{
  "head_dim": 64,
  "decay_shape": "sqrt",
  "train_tokens": 618300000
}
Each number is 50 + 12 x the weight over the matrix's rms, rounded and kept within 0 to 99. Layers, rows and columns count from 0.

# down: layer 8 MLP down (transposed), 1536x384, rms 0.0667, rows 120-172, columns 64-127
# up: layer 8 MLP up, 1536x384, rms 0.0709, rows 121-172, columns 64-127
down120:51 44 51 65 62 46 63 49 55 59 46 66 55 54 49 37 61 67 63 47 47 51 48 47 42 48 58 46 57 55 56 52 48 60 67 72 55 63 37 45 47 61 30 52 41 46 69 44 30 63 32 43 48 52 48 56 47 48 46 46 59 30 62 40
up121:35 63 61 68 40 39 34 47 62 63 69 50 48 60 68 58 52 48 42 48 58 51 37 41 25 29 67 58 33 57 57 39 42 52 40 76 58 49 28 52 41 31 52 34 41 39 39 41 34 53 41 37 51 44 39 37 50 39 36 40 31 34 55 53
down121:57 54 62 57 48 57 62 47 47 28 48 49 43 47 54 54 57 44 47 60 54 60 70 49 52 52 64 60 55 41 49 58 53 19 49 43 49 41 53 49 50 47 51 64 40 67 36 77 43 52 50 64 55 46 58 50 43 57 45 32 73 34 73 55
up122:40 38 56 39 46 42 59 42 50 49 31 79 60 52 57 59 35 53 37 69 41 48 63 74 42 51 59 33 49 51 37 55 52 36 41 43 32 61 43 42 64 41 54 59 53 56 31 46 27 54 46 38 44 23 67 45 56 54 61 53 50 59 42 55
down122:34 49 55 71 44 59 46 59 58 57 30 56 42 54 68 51 56 52 45 38 60 40 43 52 73 49 58 30 63 52 43 50 45 21 66 53 46 42 55 77 49 59 46 65 49 53 43 46 61 57 51 49 74 39 63 61 68 33 55 46 51 61 47 36
up123:40 77 60 40 48 26 48 51 33 44 39 38 46 62 40 67 48 70 25 47 39 65 67 48 41 49 73 36 53 58 29 36 38 48 32 61 57 58 54 54 82 10 23 49 23 57 50 47 56 44 52 66 70 20 59 58 81 49 80 54 59 38 67 38
down123:26 38 10 66 51 51 50 48 50 40 44 27 64 39 51 62 65 56 52 55 42 56 55 38 48 52 34 40 62 56 25 59 43 54 45 66 49 27 38 32 46 37 38 56 61 44 23 62 43 34 39 47 44 49 46 42 46 59 22 47 55 38 52 58
up124:47 50 57 63 55 64 46 47 50 69 66 62 57 46 52 86 44 77 52 45 47 47 52 35 32 35 61 61 74 56 29 27 50 39 46 80 50 60 36 56 57 40 32 40 53 38 45 60 37 77 55 40 47 47 71 46 83 54 38 38 44 30 45 49
down124:42 56 65 42 44 50 42 59 63 27 42 59 51 55 56 45 46 32 45 43 67 54 54 64 60 54 55 63 32 58 68 49 34 82 46 69 66 50 56 40 61 32 50 55 67 61 52 40 56 53 69 54 33 62 51 47 37 64 33 51 31 47 45 44
up125:39 31 47 40 54 30 47 46 63 55 60 77 60 43 71 57 55 40 65 63 22 59 58 58 50 48 47 60 44 51 45 54 31 20 55 42 38 40 51 56 61 53 43 58 59 64 40 56 43 38 34 57 37 45 64 43 57 67 59 43 40 55 54 57
down125:61 39 48 53 66 45 76 40 49 51 41 40 44 60 23 46 66 49 50 48 48 29 57 63 40 47 65 74 58 59 49 49 56 39 34 77 62 51 56 41 46 45 45 55 55 66 52 50 55 48 48 65 56 45 46 63 42 42 55 43 49 56 43 35
up126:38 55 66 66 66 29 14 42 43 51 52 31 62 62 79 33 50 66 53 52 44 55 41 51 45 53 52 55 63 61 43 62 33 47 50 76 27 43 50 44 71 34 44 43 25 25 36 27 75 39 34 42 61 43 62 39 24 61 66 33 47 47 34 47
down126:37 71 72 45 78 50 27 39 53 37 41 45 54 53 61 32 39 47 42 22 34 48 45 40 40 82 32 37 57 37 46 75 38 26 50 38 42 38 50 25 61 53 54 54 42 61 57 49 55 36 53 46 33 62 64 22 65 69 50 50 68 59 60 54
up127:67 45 40 53 48 45 42 56 40 63 60 58 57 56 66 43 84 41 71 59 50 48 56 63 44 49 40 45 66 60 51 30 46 54 22 43 34 57 47 51 42 51 49 34 71 27 27 55 50 44 36 43 63 53 43 60 50 63 58 52 50 50 48 44
down127:47 36 48 68 38 39 60 56 34 52 54 52 69 39 40 43 55 54 39 56 70 51 64 43 50 55 56 59 32 61 59 68 45 47 40 70 63 25 37 32 64 44 49 26 66 78 53 48 38 24 49 56 46 61 66 52 53 53 69 46 37 76 52 39
up128:43 52 49 43 47 61 52 39 26 69 60 41 19 39 81 65 50 70 34 30 54 38 51 58 49 53 42 45 55 51 48 53 52 51 46 75 26 73 45 50 47 61 41 35 40 45 23 61 62 46 38 61 39 44 66 45 77 61 50 38 46 66 61 71
down128:46 40 40 38 39 56 36 42 53 50 32 66 34 56 39 57 61 37 50 65 40 59 45 54 54 51 45 63 58 42 59 61 49 17 63 38 53 70 40 48 41 65 56 55 39 41 54 38 63 44 70 47 59 40 32 56 54 43 42 58 42 41 39 72
up129:40 70 68 40 51 46 53 42 54 42 53 63 62 31 52 31 56 47 46 45 53 45 43 58 62 42 47 45 42 54 41 30 47 42 54 51 84 46 40 59 42 31 44 52 65 48 45 59 37 67 58 46 57 54 65 54 42 51 42 38 35 54 62 71
down129:57 29 43 61 36 38 40 44 59 56 31 24 35 61 52 49 53 69 38 48 60 40 60 31 45 47 60 70 64 47 67 55 58 37 47 62 46 46 57 41 64 42 63 43 40 63 54 50 55 22 50 40 43 53 51 44 69 55 60 62 53 28 43 30
up130:40 55 38 33 72 59 51 42 76 40 70 41 65 47 72 73 61 52 54 49 44 62 62 79 20 57 50 50 67 59 46 67 43 44 50 77 46 52 48 69 68 39 45 51 46 62 46 54 46 43 42 25 67 29 65 57 76 40 54 50 65 53 52 49
down130:67 58 40 36 40 34 64 48 50 81 59 34 64 41 22 36 49 51 19 31 48 46 54 51 43 65 47 45 44 52 28 74 58 38 46 50 63 37 60 41 49 50 65 68 56 53 41 28 55 62 44 35 35 41 25 61 44 66 57 46 57 59 55 70
up131:36 49 58 61 60 34 42 49 33 49 42 41 53 52 60 62 32 50 29 49 30 48 45 50 79 56 25 43 56 47 41 42 37 61 49 54 54 50 49 68 63 48 37 50 35 29 61 38 53 44 51 49 47 42 57 48 42 51 69 55 27 40 66 57
down131:50 51 48 59 36 62 54 46 47 50 51 68 43 60 42 44 53 56 54 28 44 37 63 56 26 35 47 47 51 61 52 57 65 79 43 57 39 63 54 39 30 57 54 41 70 58 44 43 57 47 51 59 48 66 22 54 46 36 61 59 65 55 49 59
up132:50 71 34 76 45 42 55 42 61 37 74 68 81 46 65 39 50 70 65 37 62 48 61 71 47 46 38 72 47 78 42 67 54 43 38 49 23 47 52 49 61 25 56 45 47 47 39 70 39 67 49 51 39 63 51 79 37 49 48 34 49 44 39 54
down132:65 27 65 36 46 53 44 32 36 51 53 54 52 50 53 54 62 59 55 36 45 38 65 58 47 59 45 80 58 42 51 45 52 00 55 50 53 38 54 41 49 49 36 43 54 24 52 66 63 25 70 73 57 65 53 57 41 32 52 60 48 54 52 62
up133:46 49 61 30 42 57 56 54 68 58 50 35 67 55 31 53 62 39 40 54 25 67 82 44 67 31 46 58 36 57 40 49 47 53 32 66 56 34 31 46 82 21 43 35 28 52 31 38 55 76 63 54 56 35 48 45 76 63 54 54 28 56 44 50
down133:40 60 60 61 52 32 47 29 62 23 37 68 26 65 53 52 47 68 39 54 47 38 28 55 60 51 54 41 61 50 40 39 64 36 43 55 55 63 45 23 51 60 57 52 51 39 52 75 42 59 39 59 61 50 39 79 38 52 41 51 27 48 48 38
up134:63 56 56 46 49 74 41 46 62 63 50 56 67 36 26 66 36 71 30 55 58 58 41 55 40 48 63 56 52 73 43 70 46 37 43 61 61 65 43 58 40 44 44 79 50 40 49 56 42 61 48 78 53 47 58 49 45 69 34 36 61 32 39 61
down134:62 72 50 42 28 50 55 61 53 79 50 61 38 65 40 64 61 66 51 48 41 52 57 58 47 59 39 69 55 34 37 34 61 20 43 67 46 18 52 36 35 58 63 41 57 52 43 45 63 36 53 68 46 71 68 48 46 21 51 50 50 47 51 45
up135:60 45 71 59 70 43 54 53 54 37 67 47 31 56 40 71 55 64 29 57 38 40 58 53 55 40 42 65 41 45 58 38 37 50 61 41 49 45 68 58 71 56 53 52 48 50 47 56 55 44 62 59 46 40 62 85 67 50 57 46 38 43 69 55
down135:44 45 54 47 28 45 32 50 41 36 50 63 60 66 59 52 52 68 57 63 59 22 58 31 60 83 47 68 55 59 65 54 51 10 72 69 53 46 57 28 59 46 64 63 60 43 49 41 45 41 68 46 57 54 55 40 54 57 65 39 56 47 46 58
up136:59 39 52 35 43 42 67 52 53 51 37 67 59 50 60 64 61 33 52 63 40 45 68 32 65 15 36 34 48 54 60 47 43 47 46 55 26 47 52 53 41 30 36 35 70 58 50 44 33 40 47 72 53 47 65 61 70 76 59 56 31 46 44 57
down136:38 86 43 35 53 76 70 40 37 44 35 60 52 46 33 44 40 36 52 57 52 54 66 66 39 57 53 43 46 37 44 70 60 61 39 54 53 73 61 75 25 56 63 52 43 57 31 49 61 55 25 29 56 48 40 48 32 66 54 59 50 25 48 60
up137:47 40 68 53 41 62 38 58 49 40 54 39 40 62 59 56 60 58 45 51 61 42 47 31 39 59 52 77 58 53 46 40 40 54 41 62 39 44 41 40 40 46 49 32 39 34 41 48 35 33 54 48 44 44 55 51 44 34 50 54 63 32 61 50
down137:54 51 48 40 53 22 36 62 71 64 40 45 56 21 39 60 46 51 44 57 41 52 56 38 56 56 43 51 48 51 30 35 47 50 55 28 62 28 35 56 45 43 49 55 73 50 45 62 53 47 68 57 59 54 48 53 65 51 53 49 48 66 58 46
up138:54 45 59 44 33 45 17 49 48 39 58 37 50 57 59 65 49 68 61 43 49 51 57 70 43 64 48 42 68 49 39 68 38 42 45 56 63 57 32 59 50 29 42 56 27 55 43 40 49 50 59 29 65 41 75 76 60 69 51 30 50 45 59 53
down138:65 64 67 71 66 61 25 72 73 49 59 58 57 67 62 07 54 38 56 64 56 46 68 39 73 68 42 27 64 33 80 54 50 44 56 51 38 64 52 31 55 53 45 50 66 61 65 51 65 64 53 18 40 30 44 42 40 40 24 53 24 59 44 49
up139:35 45 49 51 32 51 52 53 42 80 38 56 44 53 29 64 56 73 58 53 48 51 52 48 65 59 43 74 52 65 64 53 44 32 35 40 25 73 57 46 40 58 31 46 28 58 50 46 61 34 48 49 53 37 59 53 64 52 64 55 35 41 50 61
down139:57 48 47 58 59 56 51 46 36 55 52 47 57 38 52 39 29 62 72 67 77 35 45 64 42 51 56 30 47 61 63 43 53 34 56 43 65 35 43 49 62 40 54 74 48 42 41 58 41 52 38 56 50 53 36 37 52 39 64 47 39 58 66 53
up140:41 39 63 42 46 51 62 58 46 53 67 43 51 67 48 39 60 46 57 50 42 50 64 55 50 49 51 58 63 35 48 39 56 46 62 54 29 73 37 62 51 44 43 51 59 58 52 45 11 53 32 59 62 57 74 49 52 53 52 33 25 53 57 51
down140:45 31 36 55 33 48 37 43 63 42 65 44 65 47 61 61 11 50 55 51 57 63 47 30 54 70 37 36 74 46 76 51 45 20 52 58 40 54 13 63 64 54 56 42 25 54 41 36 53 52 48 39 61 62 34 35 63 69 37 63 47 69 39 63
up141:45 30 34 61 67 33 41 28 54 54 65 28 46 58 54 43 67 49 28 58 31 55 42 27 60 63 55 73 40 38 54 33 44 56 50 58 42 53 32 59 79 50 42 54 54 60 55 60 41 35 58 34 42 56 52 39 58 54 52 35 45 52 71 33
down141:30 50 39 49 68 57 33 37 36 72 37 62 46 62 57 41 54 66 53 49 49 37 58 48 33 34 63 52 51 42 53 62 61 41 82 43 41 17 59 64 31 59 68 48 59 52 71 26 34 56 29 32 68 51 45 37 46 34 62 56 70 73 75 50
up142:54 44 50 58 39 52 32 38 38 74 49 43 45 50 83 61 73 38 51 52 56 39 51 55 46 39 18 54 70 44 58 70 42 53 49 61 41 62 66 46 67 51 53 43 38 53 33 29 69 39 46 42 44 33 48 70 62 45 67 38 79 55 55 69
down142:49 75 44 30 44 50 48 30 56 57 57 81 56 49 56 35 39 53 64 46 42 69 60 44 74 54 42 53 32 39 64 46 61 02 68 70 51 56 50 35 52 36 77 53 67 56 48 63 45 40 33 46 42 48 63 49 55 38 40 30 37 59 50 51
up143:52 42 66 58 51 34 64 73 53 88 60 57 48 50 48 52 42 72 49 44 40 38 49 51 40 55 59 71 42 77 42 38 38 53 66 43 54 66 37 56 47 62 41 73 55 47 38 41 56 64 57 30 49 45 48 38 44 41 53 43 61 30 54 54
down143:59 63 59 28 54 56 60 52 49 51 49 63 48 51 67 50 58 51 57 61 63 49 60 59 59 52 39 41 54 35 55 62 51 63 54 59 49 35 50 55 41 57 48 64 46 44 54 48 40 36 59 46 55 60 48 48 57 39 53 57 54 49 45 43
up144:44 57 58 38 41 46 51 42 49 60 50 44 58 63 54 61 52 54 50 59 26 68 61 25 53 56 35 41 45 35 59 37 49 46 46 57 39 54 33 76 60 39 15 48 33 64 46 62 15 36 44 65 49 27 41 56 40 52 79 47 67 74 64 72
down144:59 49 66 57 62 56 64 22 55 49 59 60 29 77 42 51 64 52 54 62 36 70 58 71 47 40 63 50 57 38 40 59 79 21 53 59 76 77 45 58 45 46 49 44 47 40 72 47 45 39 59 42 31 44 66 59 52 68 40 52 40 54 48 56
up145:22 56 55 75 55 24 41 47 48 57 65 54 32 50 64 61 39 32 50 55 61 37 69 64 23 54 61 50 47 45 31 40 46 51 66 44 47 41 40 32 61 44 59 46 49 32 49 59 49 57 44 41 55 42 50 72 71 35 63 42 60 53 65 65
down145:77 70 53 56 40 86 58 58 74 41 42 33 41 45 37 31 61 46 58 45 45 38 69 63 62 61 30 48 54 62 51 72 48 64 63 38 66 42 29 79 33 47 65 41 66 62 31 71 57 33 46 63 29 79 33 58 21 36 51 73 56 52 65 37
up146:71 39 68 33 47 46 43 57 32 59 59 59 64 19 32 53 43 43 53 57 34 46 59 45 53 62 66 56 71 78 35 61 34 48 23 52 27 66 53 58 32 14 37 43 48 41 48 43 58 34 46 37 58 68 56 45 59 35 33 39 34 40 57 67
down146:51 38 73 56 39 49 42 63 57 58 45 41 56 55 53 56 42 60 31 36 36 55 52 55 55 40 41 48 74 45 23 41 71 00 62 41 52 45 80 22 60 72 48 54 55 74 63 58 48 58 53 59 47 45 48 51 33 70 45 36 25 56 60 70
up147:18 37 52 51 60 35 42 46 58 48 50 32 72 61 37 52 63 49 45 38 47 39 73 67 64 48 56 50 58 57 48 44 41 54 35 56 33 46 47 55 53 50 37 68 58 48 54 61 32 55 37 52 64 50 61 61 61 59 71 44 38 43 62 47
down147:29 56 35 32 62 51 51 46 39 43 44 67 51 55 34 56 53 55 37 50 40 56 49 34 46 55 35 38 47 61 55 62 40 55 64 51 54 68 46 23 32 44 64 60 44 86 68 55 36 60 50 30 47 58 36 46 47 41 33 45 44 40 37 73
up148:46 51 68 54 38 56 40 53 69 56 76 48 59 50 43 54 63 50 53 57 42 40 56 54 62 57 34 58 82 57 33 57 65 43 47 48 41 53 59 22 56 42 45 11 72 66 16 35 49 46 50 46 51 60 52 59 56 41 51 49 53 62 43 58
down148:62 73 36 48 50 29 40 40 71 74 45 31 58 38 42 48 58 47 64 51 56 53 69 18 67 39 36 42 36 48 69 61 64 58 50 43 38 42 51 60 35 51 63 61 42 61 44 50 57 58 38 35 65 67 56 35 63 43 61 61 66 40 67 48
up149:41 53 49 31 58 41 53 30 58 64 55 62 29 66 63 66 45 64 56 49 50 63 64 42 46 56 54 68 72 71 55 45 48 51 60 46 63 46 27 37 57 31 37 61 54 32 39 42 51 47 38 34 48 53 60 51 40 46 35 42 29 37 49 58
down149:55 64 53 72 68 54 44 56 24 46 53 51 44 57 55 57 71 69 32 34 60 42 31 52 43 40 23 74 46 68 45 50 34 78 62 63 64 60 42 54 67 50 56 45 76 45 56 50 64 58 47 48 47 57 37 60 45 58 54 54 66 50 33 42
up150:74 61 59 38 38 61 49 56 51 29 39 60 56 25 44 52 67 44 72 43 69 63 72 62 15 50 50 56 34 44 35 33 28 54 43 52 51 67 60 32 49 40 54 71 57 59 54 62 48 52 51 42 73 67 56 37 61 38 36 63 55 47 41 46
down150:61 47 57 59 47 65 50 54 62 52 57 53 60 51 34 64 34 53 51 60 64 33 62 58 48 57 67 79 65 57 48 47 80 00 45 41 59 44 58 38 53 60 54 63 54 50 29 60 51 45 49 60 44 73 42 52 45 40 41 55 54 49 39 63
up151:54 71 52 49 71 54 34 64 66 65 53 52 68 36 47 47 55 50 54 49 39 56 57 71 27 28 44 42 35 41 37 70 44 47 37 42 22 72 39 60 40 51 48 67 38 31 22 58 30 42 49 60 58 48 54 51 56 50 52 45 53 42 68 35
down151:42 48 41 24 48 44 62 40 59 47 18 57 69 43 34 50 56 59 46 80 56 76 63 58 61 40 50 57 82 60 46 25 45 44 52 53 44 65 73 62 65 60 70 58 51 57 58 35 48 38 56 31 54 34 68 58 76 52 39 72 46 60 40 53
up152:34 66 45 60 40 36 46 35 52 49 50 49 47 52 49 52 29 56 44 64 32 40 72 57 54 55 31 65 51 47 58 44 40 53 40 75 51 24 38 36 53 39 37 61 51 40 44 50 41 29 52 48 61 62 59 68 43 72 52 60 48 32 43 48
down152:55 32 45 32 43 56 30 56 63 65 55 31 35 50 49 40 59 56 56 50 75 40 54 45 73 63 68 42 29 26 45 33 60 54 43 46 37 64 50 49 54 39 56 48 54 46 51 42 31 52 46 46 55 57 50 45 44 45 48 41 51 67 55 52
up153:57 52 73 39 56 44 47 43 58 56 53 47 68 37 49 53 42 57 43 40 38 70 90 48 42 28 44 64 54 65 64 50 51 53 47 68 56 58 59 74 53 40 42 69 46 37 44 27 62 53 62 25 60 52 68 83 62 39 50 43 30 48 46 58
down153:53 38 49 64 68 37 27 46 58 31 33 36 57 39 57 39 32 47 37 31 29 37 69 44 48 54 37 37 45 58 66 68 49 62 45 44 62 43 47 45 46 37 58 71 25 54 42 54 72 30 60 32 57 55 53 36 35 42 43 77 47 51 45 29
up154:56 42 52 64 39 41 65 44 58 68 51 55 58 56 56 53 65 72 32 47 54 56 41 43 34 58 44 28 67 50 37 56 46 43 55 52 38 52 53 67 40 56 49 42 40 44 37 46 38 50 66 46 34 47 53 54 51 67 74 47 39 54 51 52
down154:66 58 57 68 54 44 77 57 58 35 34 63 54 55 51 44 55 52 40 62 51 50 72 44 43 56 32 65 58 50 42 65 42 13 55 33 40 60 48 49 56 59 51 49 62 50 32 38 65 49 65 48 43 51 54 50 55 53 59 58 22 48 79 48
up155:59 66 82 38 49 43 57 45 32 42 59 58 59 37 41 58 54 52 42 48 60 38 55 68 59 31 38 42 65 54 47 62 36 41 50 58 55 65 43 59 48 41 28 42 54 44 65 49 67 60 50 65 55 47 58 49 70 72 55 47 18 65 49 64
down155:36 42 27 66 32 64 51 58 61 57 41 39 36 55 41 41 64 53 57 52 36 55 25 43 45 51 57 56 47 55 64 46 28 51 17 57 68 59 63 58 45 65 54 37 57 55 46 41 42 51 45 50 39 57 76 40 42 36 48 57 67 33 49 42
up156:50 31 71 52 37 59 41 33 33 68 41 54 52 43 45 55 59 70 47 21 30 54 38 58 49 41 37 63 51 56 63 30 19 22 59 42 57 38 46 43 49 62 43 62 50 44 57 64 50 61 45 32 27 63 62 53 37 48 59 42 64 61 57 51
down156:60 44 44 71 60 70 25 40 65 45 51 52 60 57 73 43 42 28 65 52 37 76 67 57 59 42 53 37 41 51 46 61 58 48 53 50 59 59 51 68 58 45 41 48 62 51 51 58 43 33 55 48 48 54 25 57 51 46 51 49 48 57 71 65
up157:57 44 33 57 59 26 55 37 70 55 50 47 65 52 41 53 42 51 29 55 26 35 44 51 48 30 47 50 71 54 48 52 56 48 42 63 62 50 56 53 34 41 44 53 51 47 32 28 48 62 58 36 41 24 66 57 60 57 65 44 56 52 46 63
down157:51 52 56 56 48 31 49 32 76 37 48 49 44 67 44 38 58 29 66 52 53 53 65 60 48 54 25 62 30 41 57 65 47 12 72 34 33 57 55 53 39 46 59 55 44 51 61 62 40 69 51 52 48 59 45 36 33 47 53 38 50 27 48 22
up158:40 41 41 40 39 47 61 50 27 60 74 54 39 56 66 44 46 38 48 44 51 31 40 52 44 38 57 70 41 39 41 35 48 40 72 41 56 58 40 57 44 33 46 71 40 61 57 54 47 26 49 16 61 36 54 54 57 41 52 50 54 30 52 35
down158:33 66 45 42 44 47 48 51 52 44 61 41 59 45 60 37 51 54 70 63 60 42 38 43 41 40 36 46 54 36 75 41 52 17 56 35 25 59 49 43 62 46 45 58 53 47 42 23 47 39 48 50 37 42 56 66 53 54 67 66 69 41 65 59
up159:56 56 48 44 47 55 45 54 32 61 69 42 45 40 54 56 43 53 64 43 60 41 46 45 38 40 45 57 81 68 42 39 51 41 41 54 29 54 62 66 43 56 25 28 71 24 28 44 35 33 49 60 56 40 55 61 55 81 47 28 55 66 38 47
down159:52 41 39 38 67 58 49 61 48 57 45 49 40 37 63 54 53 62 54 66 52 32 56 52 34 54 58 69 44 52 43 52 60 48 52 44 74 44 55 47 39 55 62 36 46 80 47 59 63 50 56 61 62 53 34 16 53 20 55 49 56 46 38 37
up160:49 41 78 40 57 53 66 53 57 56 49 54 38 47 51 24 74 54 48 45 64 38 82 54 46 63 49 51 63 66 54 63 52 41 19 54 25 51 47 73 45 58 37 41 33 66 58 58 44 10 38 41 48 44 52 65 49 45 53 51 60 51 42 55
down160:73 20 51 40 35 50 49 50 55 50 66 56 46 51 52 49 46 73 49 63 55 48 57 53 68 50 40 31 54 59 42 52 58 09 56 53 63 51 48 40 47 53 68 28 60 55 50 56 68 50 43 44 33 40 55 43 40 44 51 48 58 53 34 39
up161:17 60 55 64 29 64 39 37 53 83 55 47 38 46 63 62 65 48 42 51 73 70 53 71 48 58 68 56 30 49 53 55 55 46 40 59 36 48 54 48 48 52 52 54 23 50 36 45 37 42 51 35 69 52 69 44 51 57 47 26 46 45 47 49
down161:42 55 39 62 47 56 43 55 26 46 25 52 43 60 52 33 55 53 55 48 67 45 40 42 46 52 53 44 46 56 48 52 65 91 54 37 49 24 86 49 61 47 64 39 38 43 51 58 47 33 52 57 60 48 46 59 57 46 45 47 50 48 45 37
up162:42 50 54 48 42 55 19 68 42 64 69 61 52 63 72 41 65 34 63 52 47 45 32 44 49 38 36 43 63 49 37 54 41 56 39 42 73 48 34 69 68 31 43 28 55 41 55 33 49 45 52 46 55 52 49 71 55 31 57 35 42 30 52 51
down162:52 51 36 61 63 57 44 53 60 68 62 48 57 75 56 38 66 43 47 47 61 50 51 44 55 33 37 59 51 48 53 33 73 11 67 54 52 48 45 32 44 37 64 49 71 45 47 45 42 65 60 46 29 43 61 51 43 61 40 49 39 40 43 49
up163:45 57 41 23 48 55 50 35 46 47 73 68 66 60 58 53 57 64 51 42 39 69 43 50 56 44 56 60 21 41 50 53 33 45 54 54 40 67 39 60 61 40 27 40 67 37 43 36 49 42 36 36 73 45 57 59 59 47 46 57 66 45 67 49
down163:44 43 65 50 48 43 44 65 53 43 36 41 51 47 49 52 41 48 48 50 40 50 43 37 62 52 52 58 47 38 32 48 43 67 63 52 55 51 56 42 41 53 61 32 46 51 61 47 46 44 69 39 48 45 30 64 44 40 47 56 47 65 39 46
up164:32 48 55 51 57 46 54 30 51 55 65 55 46 43 50 34 55 49 64 51 40 59 55 59 51 50 45 51 55 57 39 43 49 44 57 35 64 50 45 56 59 60 30 55 31 87 43 60 35 76 41 59 63 54 59 57 74 23 31 52 46 60 61 54
down164:38 48 41 69 27 55 61 47 42 44 45 68 54 66 50 42 43 52 44 48 41 48 64 38 36 57 60 49 63 39 47 42 44 20 55 64 36 55 66 65 61 52 69 63 58 48 44 52 64 40 49 53 41 58 52 45 65 49 35 34 45 52 56 33
up165:63 30 46 60 75 34 47 53 70 48 57 61 64 49 61 53 65 40 63 50 55 71 64 54 34 39 37 60 41 65 45 49 51 55 46 43 58 46 40 33 56 38 34 59 51 56 59 60 53 52 50 59 58 61 58 44 46 33 36 46 55 57 76 40
down165:20 54 61 39 42 36 24 51 46 51 42 42 33 54 61 46 47 47 40 58 45 61 48 23 33 66 42 27 53 56 57 39 60 40 52 50 51 59 47 62 68 58 51 47 47 36 49 47 40 54 50 44 52 27 46 44 46 58 33 53 45 46 52 39
up166:59 35 49 55 51 42 65 49 53 75 43 50 62 53 49 65 41 57 32 67 65 41 53 32 51 34 57 75 44 78 49 57 57 54 61 30 36 35 59 50 54 41 44 59 34 36 58 35 70 51 63 41 58 41 48 52 68 68 68 62 55 45 48 46
down166:56 55 35 51 50 60 32 48 45 11 61 47 36 37 38 42 51 49 44 26 28 53 50 58 58 48 50 22 59 37 54 58 59 55 48 51 78 66 53 48 34 36 36 51 58 69 46 50 37 44 37 47 46 54 41 57 50 33 46 46 45 43 56 59
up167:53 50 71 35 52 52 43 48 71 65 62 82 72 32 59 33 57 58 35 67 37 68 57 62 59 22 32 50 46 34 33 49 49 46 52 45 51 55 48 65 63 53 52 54 59 47 48 37 59 60 50 44 54 47 47 46 45 43 35 38 60 33 56 66
down167:25 20 34 46 43 43 44 59 51 43 46 38 34 35 48 81 67 46 59 47 43 40 32 30 41 48 51 31 43 62 64 33 27 46 43 49 70 51 46 57 30 44 46 48 43 45 53 75 46 48 62 36 65 50 55 52 86 53 39 46 31 58 47 41
up168:34 47 37 42 52 47 46 61 55 51 58 74 48 63 84 45 80 50 48 51 58 52 42 45 49 41 27 54 65 61 43 64 44 51 30 34 59 44 43 56 55 62 46 27 64 50 51 47 29 48 52 41 56 46 56 73 41 28 71 33 63 55 60 33
down168:55 50 46 63 40 51 65 69 67 39 36 62 60 62 42 32 66 29 44 50 33 32 64 50 41 56 62 53 69 69 56 49 61 21 53 34 55 44 62 37 43 45 68 65 30 46 49 62 39 61 43 58 56 55 34 35 56 62 68 42 73 63 48 46
up169:48 48 60 57 56 68 33 46 50 42 49 52 54 75 53 67 59 53 53 54 59 46 50 43 60 56 49 49 54 50 38 72 57 47 76 53 48 45 62 46 45 28 26 50 47 63 33 55 69 51 41 42 36 49 43 46 43 26 54 31 42 40 41 66
down169:33 58 41 60 62 53 37 54 67 56 54 39 42 54 54 46 57 63 36 47 53 52 59 33 45 64 53 46 57 40 54 48 51 22 64 48 44 58 63 49 59 40 64 70 48 50 44 42 66 54 60 66 61 35 64 42 63 61 63 48 63 40 61 22
up170:49 41 50 62 34 43 42 36 32 67 74 43 57 39 41 78 60 71 29 72 61 45 39 27 40 50 38 47 69 25 47 53 42 53 43 38 47 48 50 60 36 40 45 22 53 45 44 44 62 46 47 64 42 35 56 66 79 47 48 72 42 41 46 41
down170:61 47 43 61 45 34 26 48 57 59 32 74 71 10 71 41 37 41 53 41 59 67 49 56 43 38 77 30 37 68 68 46 73 59 56 65 68 25 54 69 45 49 52 49 47 54 46 36 64 55 72 44 70 44 24 65 47 57 60 53 42 62 55 45
up171:48 61 65 37 48 41 54 60 48 65 81 27 58 58 48 54 78 51 81 53 47 57 69 35 42 54 52 62 52 42 68 62 48 20 54 53 51 82 44 38 51 59 56 35 38 26 38 57 54 42 52 53 42 69 65 64 50 50 39 40 60 47 47 50
down171:80 39 59 45 68 42 37 59 52 56 44 26 53 51 57 56 39 62 47 47 43 62 47 55 38 60 58 58 21 66 54 44 52 34 53 52 62 40 76 49 50 56 51 63 40 59 60 55 70 53 63 44 55 55 26 36 26 37 57 63 32 61 53 48
up172:45 40 60 67 58 62 44 44 53 60 49 49 37 62 54 64 61 43 58 53 34 56 52 49 22 28 36 34 61 23 47 41 55 43 55 39 57 43 48 46 55 29 49 40 48 39 25 34 51 35 50 55 46 44 60 47 60 61 45 45 66 41 46 49
down172:49 53 38 48 54 38 48 58 49 52 51 36 56 64 52 47 66 34 42 65 50 66 62 56 43 41 31 36 49 62 66 43 57 16 67 48 57 42 51 54 40 52 66 22 55 34 64 30 62 56 43 43 59 51 59 75 50 62 43 35 37 52 38 21